Weights of a small GPT-style language model, trained from scratch on English Wikipedia.
Size: 9 layers, MLP 576 ReLU, 3.61M parameters.
Each number is 128 + 32 x the weight over the matrix's rms, rounded and kept within 0 to 255. Layers, rows and columns count from 0. Numbers have three digits each.

# layer 2 MLP up, 576x192, rms 0.132, rows 480-513, columns 0-95
109125140151144127164083188106126138144120187109154099155131132140151127126136141163130158123081167131134099134158101137100118136080117141153142133108112141110140164136145142127132131171126138126108060132087105152109127110079120104163155122150126137078138132121123121106062166145133132145
117079159148123128181060190142128123110102157127079132108160142137095153115154171164150109172167142113100116135133192133119171115129082149163218148184139074095134155065144091106109091154135086142125132113114141160094137132102175097165137082191118094101114095117071157080096083195154120155
121097114103149163079146100108090129117137191133117126112037118069079087192164169109114072082088120118157154115159185122173073132113207154161138109131122116072133100087148133182187103160131098105122153119170138095147147157102173130144103181125116166173121105086105133156141119154128181136
111144062120111129085139120101143082115158176157105130125077155136123144123110206081174111161107158180141158130119165083161146153142131193082212168119129099100138155124136097113113131129104182133116088209145149074184075138145136123132189174152135206144093160179144152071161116134121148104
132142056128173130118143157165174205118123129119026099195064111148133123124175111113137146110167081168097163134138091102135100095165148134132140100131127087126151134116167077127124112165137141095093161191118098152227138134133141170132088114134110138087129164075151136153110126150159112109
110117139121157114143152118143141126083144141102108190115069123158102152105132190131109136142216152182068161082150134099122147106159055145153078128124139099123102181126144197144141122162092165090117120059047087152177119138136170155132148096157152103133113120169116130099134137201165075127
143188136095175191105096113096095086153075160143136110154070136096139092121170052104101139008165128093118097103146115109113118157061094083122151190096099091173122118168178088082074137151120110141134104133073090174110152162177145116089128120150167172146158090083146145155127090068165114140
135131150198204183147089132094085135107131148128153122085161126077190095201126143162102109141064115130152055187135156096215048080141102128066158146121156124078106088075111160090104166119102085160143166065057138162138185105072078140151087132169115179051176146172108120116145056094159178100
110184129091099093131103127138173126143057149157122131165157132163162078131115123188157098171123157106117106134138149120163146142137083137115165143124070122117126104118133163141142068081148148138124130162086164119104138107083162130144146095117058147144080144144106089098119156175106145123
102141144182162096130177154145120147144117145139087176159151098170119115153092120187135200123139172069116148102103082114127107117147086169162158125057087123146149113074078152153106166122166145111143098116172084127094117149138102051152112105194114177104059150175201102120102135132141106066
065142105153115116106161091168139137065140143147078157107092146142127142109143131096097105090146144092167108093200140125139146139126123119122125133110052147115124176161156152118139075167134139160066155133128106150170138170096133195161196142136067184149139122069159134083147103152127189083
104126118156163121126103114149163103133109088165098112175112120167124039116178153075103140156144115096109126064137109094124140096147120126158133209110094093142175096209138186133107109171154178105083080115080079113133176127132128169223134089170125128128116089121097110103078130155127141183
143094169106078170144125140103158130064026175137170185173135143160152101116107083100083120121160161185126102220098094120119109150091116128109142114178113151159123061096135152094103096151143139108103101132113136137104106093157110120097126121113134134113149156181133146122161139109123144114
097101139099120167144115122102174138138148102143099134112073112086096110110071156107131177115120138123126102065086125107137075136115115099169165116085160144152074116102111057127087172166149163086095146121105121155125167120086133143182156140186124135140123143143183128073091162165125120189
161167109107124106113145119145143118148134127185177163137140161075141090104108113174114099163094129096113092107137147077122110137079152147086176130145129135134117104123143130118115156128136182093151136218131105039144123113160119104122099183063134111135129079139104101147083155169167080132
179148134117113121211186091130175125137115096133102108097085113180046181140159085129124103088139141142173195158134187161136104067119113102107133204094115155115123132156108104148108082076099117176124106114115126163145186104133108191127041120135046074086077096121134160134073099152173170134
097126121175124146137125099140128075086152125160125135155139064070161132158147154180041144110125170135152142115096177121096200088080150126114085180181102087138121161110079140127156153140145112135148115093157159091162131135074123113120162120155127123135187112139160136161123145147113140158
094111159119132147117166110102142130100116121142133160104075155107184109138064103101108128123135101128138097204127074134165147073092151080120204185105105123028104072133208163103179104079138130117105130205158149144127118119089112167104131125104171153109122103115127187149082132183116130056
150133159118129111151129150121124119126129160141085138145187126108092125122111117145139159135119095095153111109129149126170084140174113057110092033068109120163154109137079123172139118181102130151124071101119170171085151143147100150119151128129115097126167142148154154069115168149137141152
105114095159131108160149130116158091110095140116125155045157166143076131107119140117091087154109080119164113139134082142133117074111075147144170104139150142084127115151148112081130100051112133121140160160147165136150089119128115103148113129172152131106097165117147143087150146135115170156
091129111127133080113143119179128126115101160047124192097084110146156166194135151146108184129085129166090141150114080083127150133133141101156100183095093153131091135076141133177129122137136081068076093140180179147166116164112119119139122109149149243132098123116202101113099156162136103115
092115165110119069177091022148147072086148128169180108151102168113078077158102179110136113124160211064129117122162110128166125021243152127168136181080127165153105112132203165139164131079190217100098100115133160151049095113092182163118165215117201128064123134134136129089071078126083092088
138110117182199122229128065093148137084131057087124150122111078111157140167110115120159152140171139111115073059156181148111150135122129095122192127115193118094152098123153136130125110112088117130113146123118179181136113145100161208106101147129158118084101130095141157103075149111152156098
108136168137162131103142173160107076176161139104074148086135087117132171073172134151146140097114114128129115162072113124198135084170123171163134151129125158169123140165119090083124118132122134116130103142120115166144143118117141152115089120108151056122133096123060141118091093165142153150
103102117070115121140114221145153212146110186165127173089177075112135141108137118136111155149149131103134086190075159130065128131137126131099155139136104172133100136126153119128106121097121183110138098089134134117132123133146115171119192098126125102089114158112158118104112147113164156126
142181082135149099128085215109110145138166196162118135144134129134091172098128146119147106145110159176086166060089152097132126134136092119126101096129136116149096116079134112163188112140111117115128071092065095112140140125157094113146128174151113084054120131188155134123162166125106114112
102185153127144076098138068107026108135124165195194131133079096139126134125139089086114094170085134156070058133158118107170179144090187067142131069118112126161100124157136189121125062116152125120131141169100146189175189143133187138107100121139123122112086115119156094174167134131163156121
168144174095183128162090086069139170140117150162135074096121122108119119098155079157147175107145128151063140077133144105177158097090124091107196149156170100111101130148141152113122122123112146127138105133102189139075117124142090080087119103153109087197162142129140111135147131135129138108
119122114133130163126149184125102127127121091118121140112138138135107146055159165118156147166175082140138164085085150143101151135129085115141096165085135092140112086120137082135163118123215193128065111120182161151150096086130068112113130127104144148121119117106130172132077127184134076108
138109126148119114088182126114118138100135199103124150158126140083108129163068085126096065160118147122134093137067152124153080174070112137149091159164073112135112117091083101114190123092169134105131135073103150127093082144166134166161105073135120116159122212136145093130169082149097189126
092126088123146144145193147166103189125168087150118127074148130132184151118172193120058080074139091147087103159116043118146084106153123101151095107160148091118147100115119154125149102113120154151138121087117112130167129093062122141128173151170195090147181091215177168146112058147107122141
099128156139123099124100125103128176090121128108142169128193179071119133087141131156087101136111125193145085077156157121146091168177134155108124124050118170072129129067186045064133103119131166091134151134191109122094157138153083124125101086122159150176208153157023146144107190141150126144
121162136106152161113138094146116028112073168123065108138106070119117163079119111141204159144189115158164111166142151129148132087161102139149106130111138152100170198125131101122176155141141157104090128138209141142167104181129095079077103100167093091156125115142118112083113112136122118161
126102095136153127127142131104073078094137145094140157111118191128140148147154174098118088146137133141195120168050065105140127123118168093125143089116125081132119145109173126122152085135105168130103091190107116131128106082122150159124133152122087124116085108128193119102131158094138104123
# layer 2 MLP down (transposed), 576x192, rms 0.0743, rows 480-513, columns 0-95
116119097135127102133139154163109109145133110103154158107139143142105149124131102142137094188121081150147139108133164133130109085122136155141112125176170135132149139094110115121126098115144095149167156108149104104115080157159089160159091124090171158109150149120093168116112161111076162055
113141135117117117144161131116106137175193080125108067126144107143098168159096163120177096104136150123067125149088165078121137094177139143130175180125098112096157137169131092130133181154162113123148120160119147129138116143116126097112139094166168100109099149098070133126114117134088125100
125091093111105131139113174100171075208117132152070114152210096085137113089182153150119121062098161120124180134135128126141144066153150135124167108145138152154156085108155155094118141086129123161124161085123133120144123133115158194087100137116130036110116114146134147161155123076127111144
094130142158119156178169182148129119101106131139186136163157122123072116154173104107124128098167092148104140121114056121201162191107081117081083117128135141183082097035132176130109140159123130126097169179102108120092215133073119070138115108118123119113101118102093112115114094097116135139
157136099161130152106099153150170124116134097114165085130141059145152095113140077140108093172072140129065156152148135093087135115087111184129170115097152156087107082161131112080091119123079162102172220114136188148155064142111104074088117169190097120148080099142120173076128100065158117165
077170143145125174154136168144099153135074132094113131108116141107100162114117121126208104108128154117097097120094166120144121170140158127115055162088125196096175126135086122063085133095156069153174126104084176096119142073165152135165125165098144112142106137115123117169091062143101147103
173142107116096147105089155084179154111128154101174092176140102070077157163146123149215167124190178124136178113083157199165092120107145106122103092145104131125095140173134170053088141171157142112099194116100122191160120068115069112129124132159124136126150186122137129139112072130108081109
155077131103098162128167179156133138168133180133141054159098158137103136095111165097202076112144121101132124102094122129177105150071181139193153226110081131129145108138098150050140090108070145153125087063139137126092110126120102137163138178127073155145090158115112085075021098174178166107
110079167086177158121196101134095134099181150153110134124040136108140139170152130076021181127144060201138189170067132092101099091160193134183101149118171161202118168168144035085074146165055097150127062128056072198158107150213087109051102149144158165092193164169145099118166076064115111131
179143117171171074114116133159211117080121110128113088161113173095105129125102135146095162147091133099131157178135171098130159182118152104082100099114135142123109138114144142083145153124093127147124140193110126138116118093099139065100060173088108143124107076176076114117094146099114084112
145140148176111110146142180112120124128117142163128140092163106153082127115053102116094076099207112169111179130130123149082126098137162151103161085091100144173168171143063131201147128113104114141123159111148126133077145103167156100194099087113154121094156137087161112096087070139112108138
154071133096137119168152129152072158181108125136118127114125147138069100126180162105152171114210189105152137172119160148128079147161152141116109194102143079116160167080134153159131163124205083109124124092052110094097094139093060195165072094139195200145129151073146136143155137146069080142
127175098088116143157137138195099162091155145168147091187151178098113139071163054128163153130132107214104142150138093146080166122154131113142104101149078145138169084159107112175168096078134095104101083134141112092104109145174119140135078118070034102128121168128098106135138134098138114112
140175129166127088092065065131140086157113114105085153128159129102066119119113113158145128136151155113131099160177126066131123124138079188148131208094193184164124105140128148153164123125168066132140153160127083149115113123122135149056122091067179121120142180111177137125135188149095098132
090128145155114144117159138129090118094138133033163135088133119111132152123120135133143170155099081137111149137106099134145124133139147129099116176117123101142101112135142131169093083160147082140145181117156113163149139110065104129169117108123108119090095173123123164111166141135148138125
123114164121133108126132143103173138164151122109124100157099109152166139155179166114167092085113073096174161136093046085161149165127086126172126121099145125140089051129127158038083124140048111205183085146139115148135152056126134150134131119157136045139175040169191129152120176078116183153
116150099093078135146079129179130122162131153128103160068164146120058112119158133144145064128131160150133157089135129123122108139164157121093078119157105157094135090103120148122125117107121129200179113088101130092075147104131142119126123162133144164135133101154112140146132110144145066087
130160135101160079117086135155100136182159151105128216177107148152126189116201072066116122101160140122121144090228167140088112096168097102159133110099090133151114101068094168149091155088129133181131102125096147115077120170168073120206121119069146083077182162179113070085130095121112108142
115143117126172080162151146184117162161129177124181106106122132103167095112117142141100123145075130128114158107124198112170191131090120127173140124192162163086093118054143140124108103123131150128066154076205102043089142205100142123099175143119085058110137109164085090040078202105075104177
089083137095118156162189082090130068106103159144119117100149116161097113182055130179125159119109119112094097088126046148114127143187098157128179180166153140141151144118135190161180106129143159071127058101122127090143099142142162134129131151148167180137086118098076144119135128109123096167
107125098113100141164109050150158165148134149162081090159164169202114081166100096213155128136063184099094116067146139160077104156119126089152070131149152123113122147118118081177140132194167064110064149125184143140153110133155147139133130153093111167130097107139118146129143152107128162117
071173112130164029130114098120037134072150104095155132162148186158071123113105074127138178105051148121145164094144124197173126089073120124190131129093146143144136126099134135109103132133196099182163141115107146103097171108136086132143216136112147111118090059180133102161116068160086102171
109055136203119151134088161111117162101171119157122141142107149135101119095136161153160151138144140109124128089147146136134115130154105081145136085159148130224058160109147148101127162129122012092085137178077202127131149122085145092118148142145179104073149132091132116092111130121131041128
136138151171096128171152154137153091160066144160118155134124150178125155109127082093116099141131142157126120156084040150178094102184141166160064108127134169147117123118138131131101068129125122126151133172124101112132088057081137095130127101059077107114121130164109201132117143120102125179
089198114117093129115122212186152101176129176074163115107187192140186095181080133147072128130110114153125075119090175147122159164208109121158153124114153173133105096133064036170106108149113101096123157150111042131128115120182116145148172181124133157100146080075152147174186096111136112162
135137130123107113128083135169169104115148137168129190142188115097151075153121096110151159162142108113142158098078099120109130115103130151122090108153165143126147139210111105137168082136155116121142111083117170178168124128087172162140102127081113112158121122132096109171163108165130119188
108104139181121103164123155117139143227206112146114175110147111138128116134126130091078090128149152096121147153117132109096134104171090128134147176154151130170164108126099168150143160142161126131124115138167077145064090126156115113132122114148107093073106100117128203102136160108118103180
101081128103123107203154099156135129097131173079191066167092210113147108148136167140084131187127148130142093094120134107121072081155126115092158170127155118142109142141100134175097076162068082089116147150124140197112057110163120142148103111130086061127159104111108119122109139132184116139
109128120187168118121036101128079125085186077134135145153163163179140095115131114132094151104080200086145130138157111126116139121110180190077165119142115143099131128130103073094093171155102121130181129112105136129124168134200132107062110125138128158152181109133140054161103158138140100119
074132102132084081141157172104161098109115104150128169144082135080127133105032168118080120097135176125147162119179137186120107179136146143084101164131110083120139114120057195185143152168134182132169143126131153031136144100122075163134152096117165146196119122090165078145118103109134195111
077124149126063118231163075033119146114113151100184140180079088119137137139109154087144106120122127134142148141115125133122108130136150139114155121071130099135104143163146117138087114160136105077061147101171146152106120139133105146165197141141131131051149140124143089104103182134127135091
135197151131073129067122108098141105166066107052101183153122138120116121149144168128139144133096105185153222141101163142099149150150140131114144129123098120156126135132113121129220114218131091161090160124138140135124184060151099117098118083144124179099117097151109129130104128096095063170
126058127109129141153123122146148114204145121116102141117112080172131132163124114106095167135158115101128078209171106143157131107175091132190125087164144140131167149135132130120093143136128167180214091122144109081087122158092120066045152098135155164137090128123148125134095135162063109175
052143185160127070155148121205130111167131128127114140091148144121132201155152130103184097123141092061108145160194096148123105132107156131152156134158112169158118190124116113177142102138147150084125153149102094155163184141117106134129088114153069121125099164134096162171101132192108168158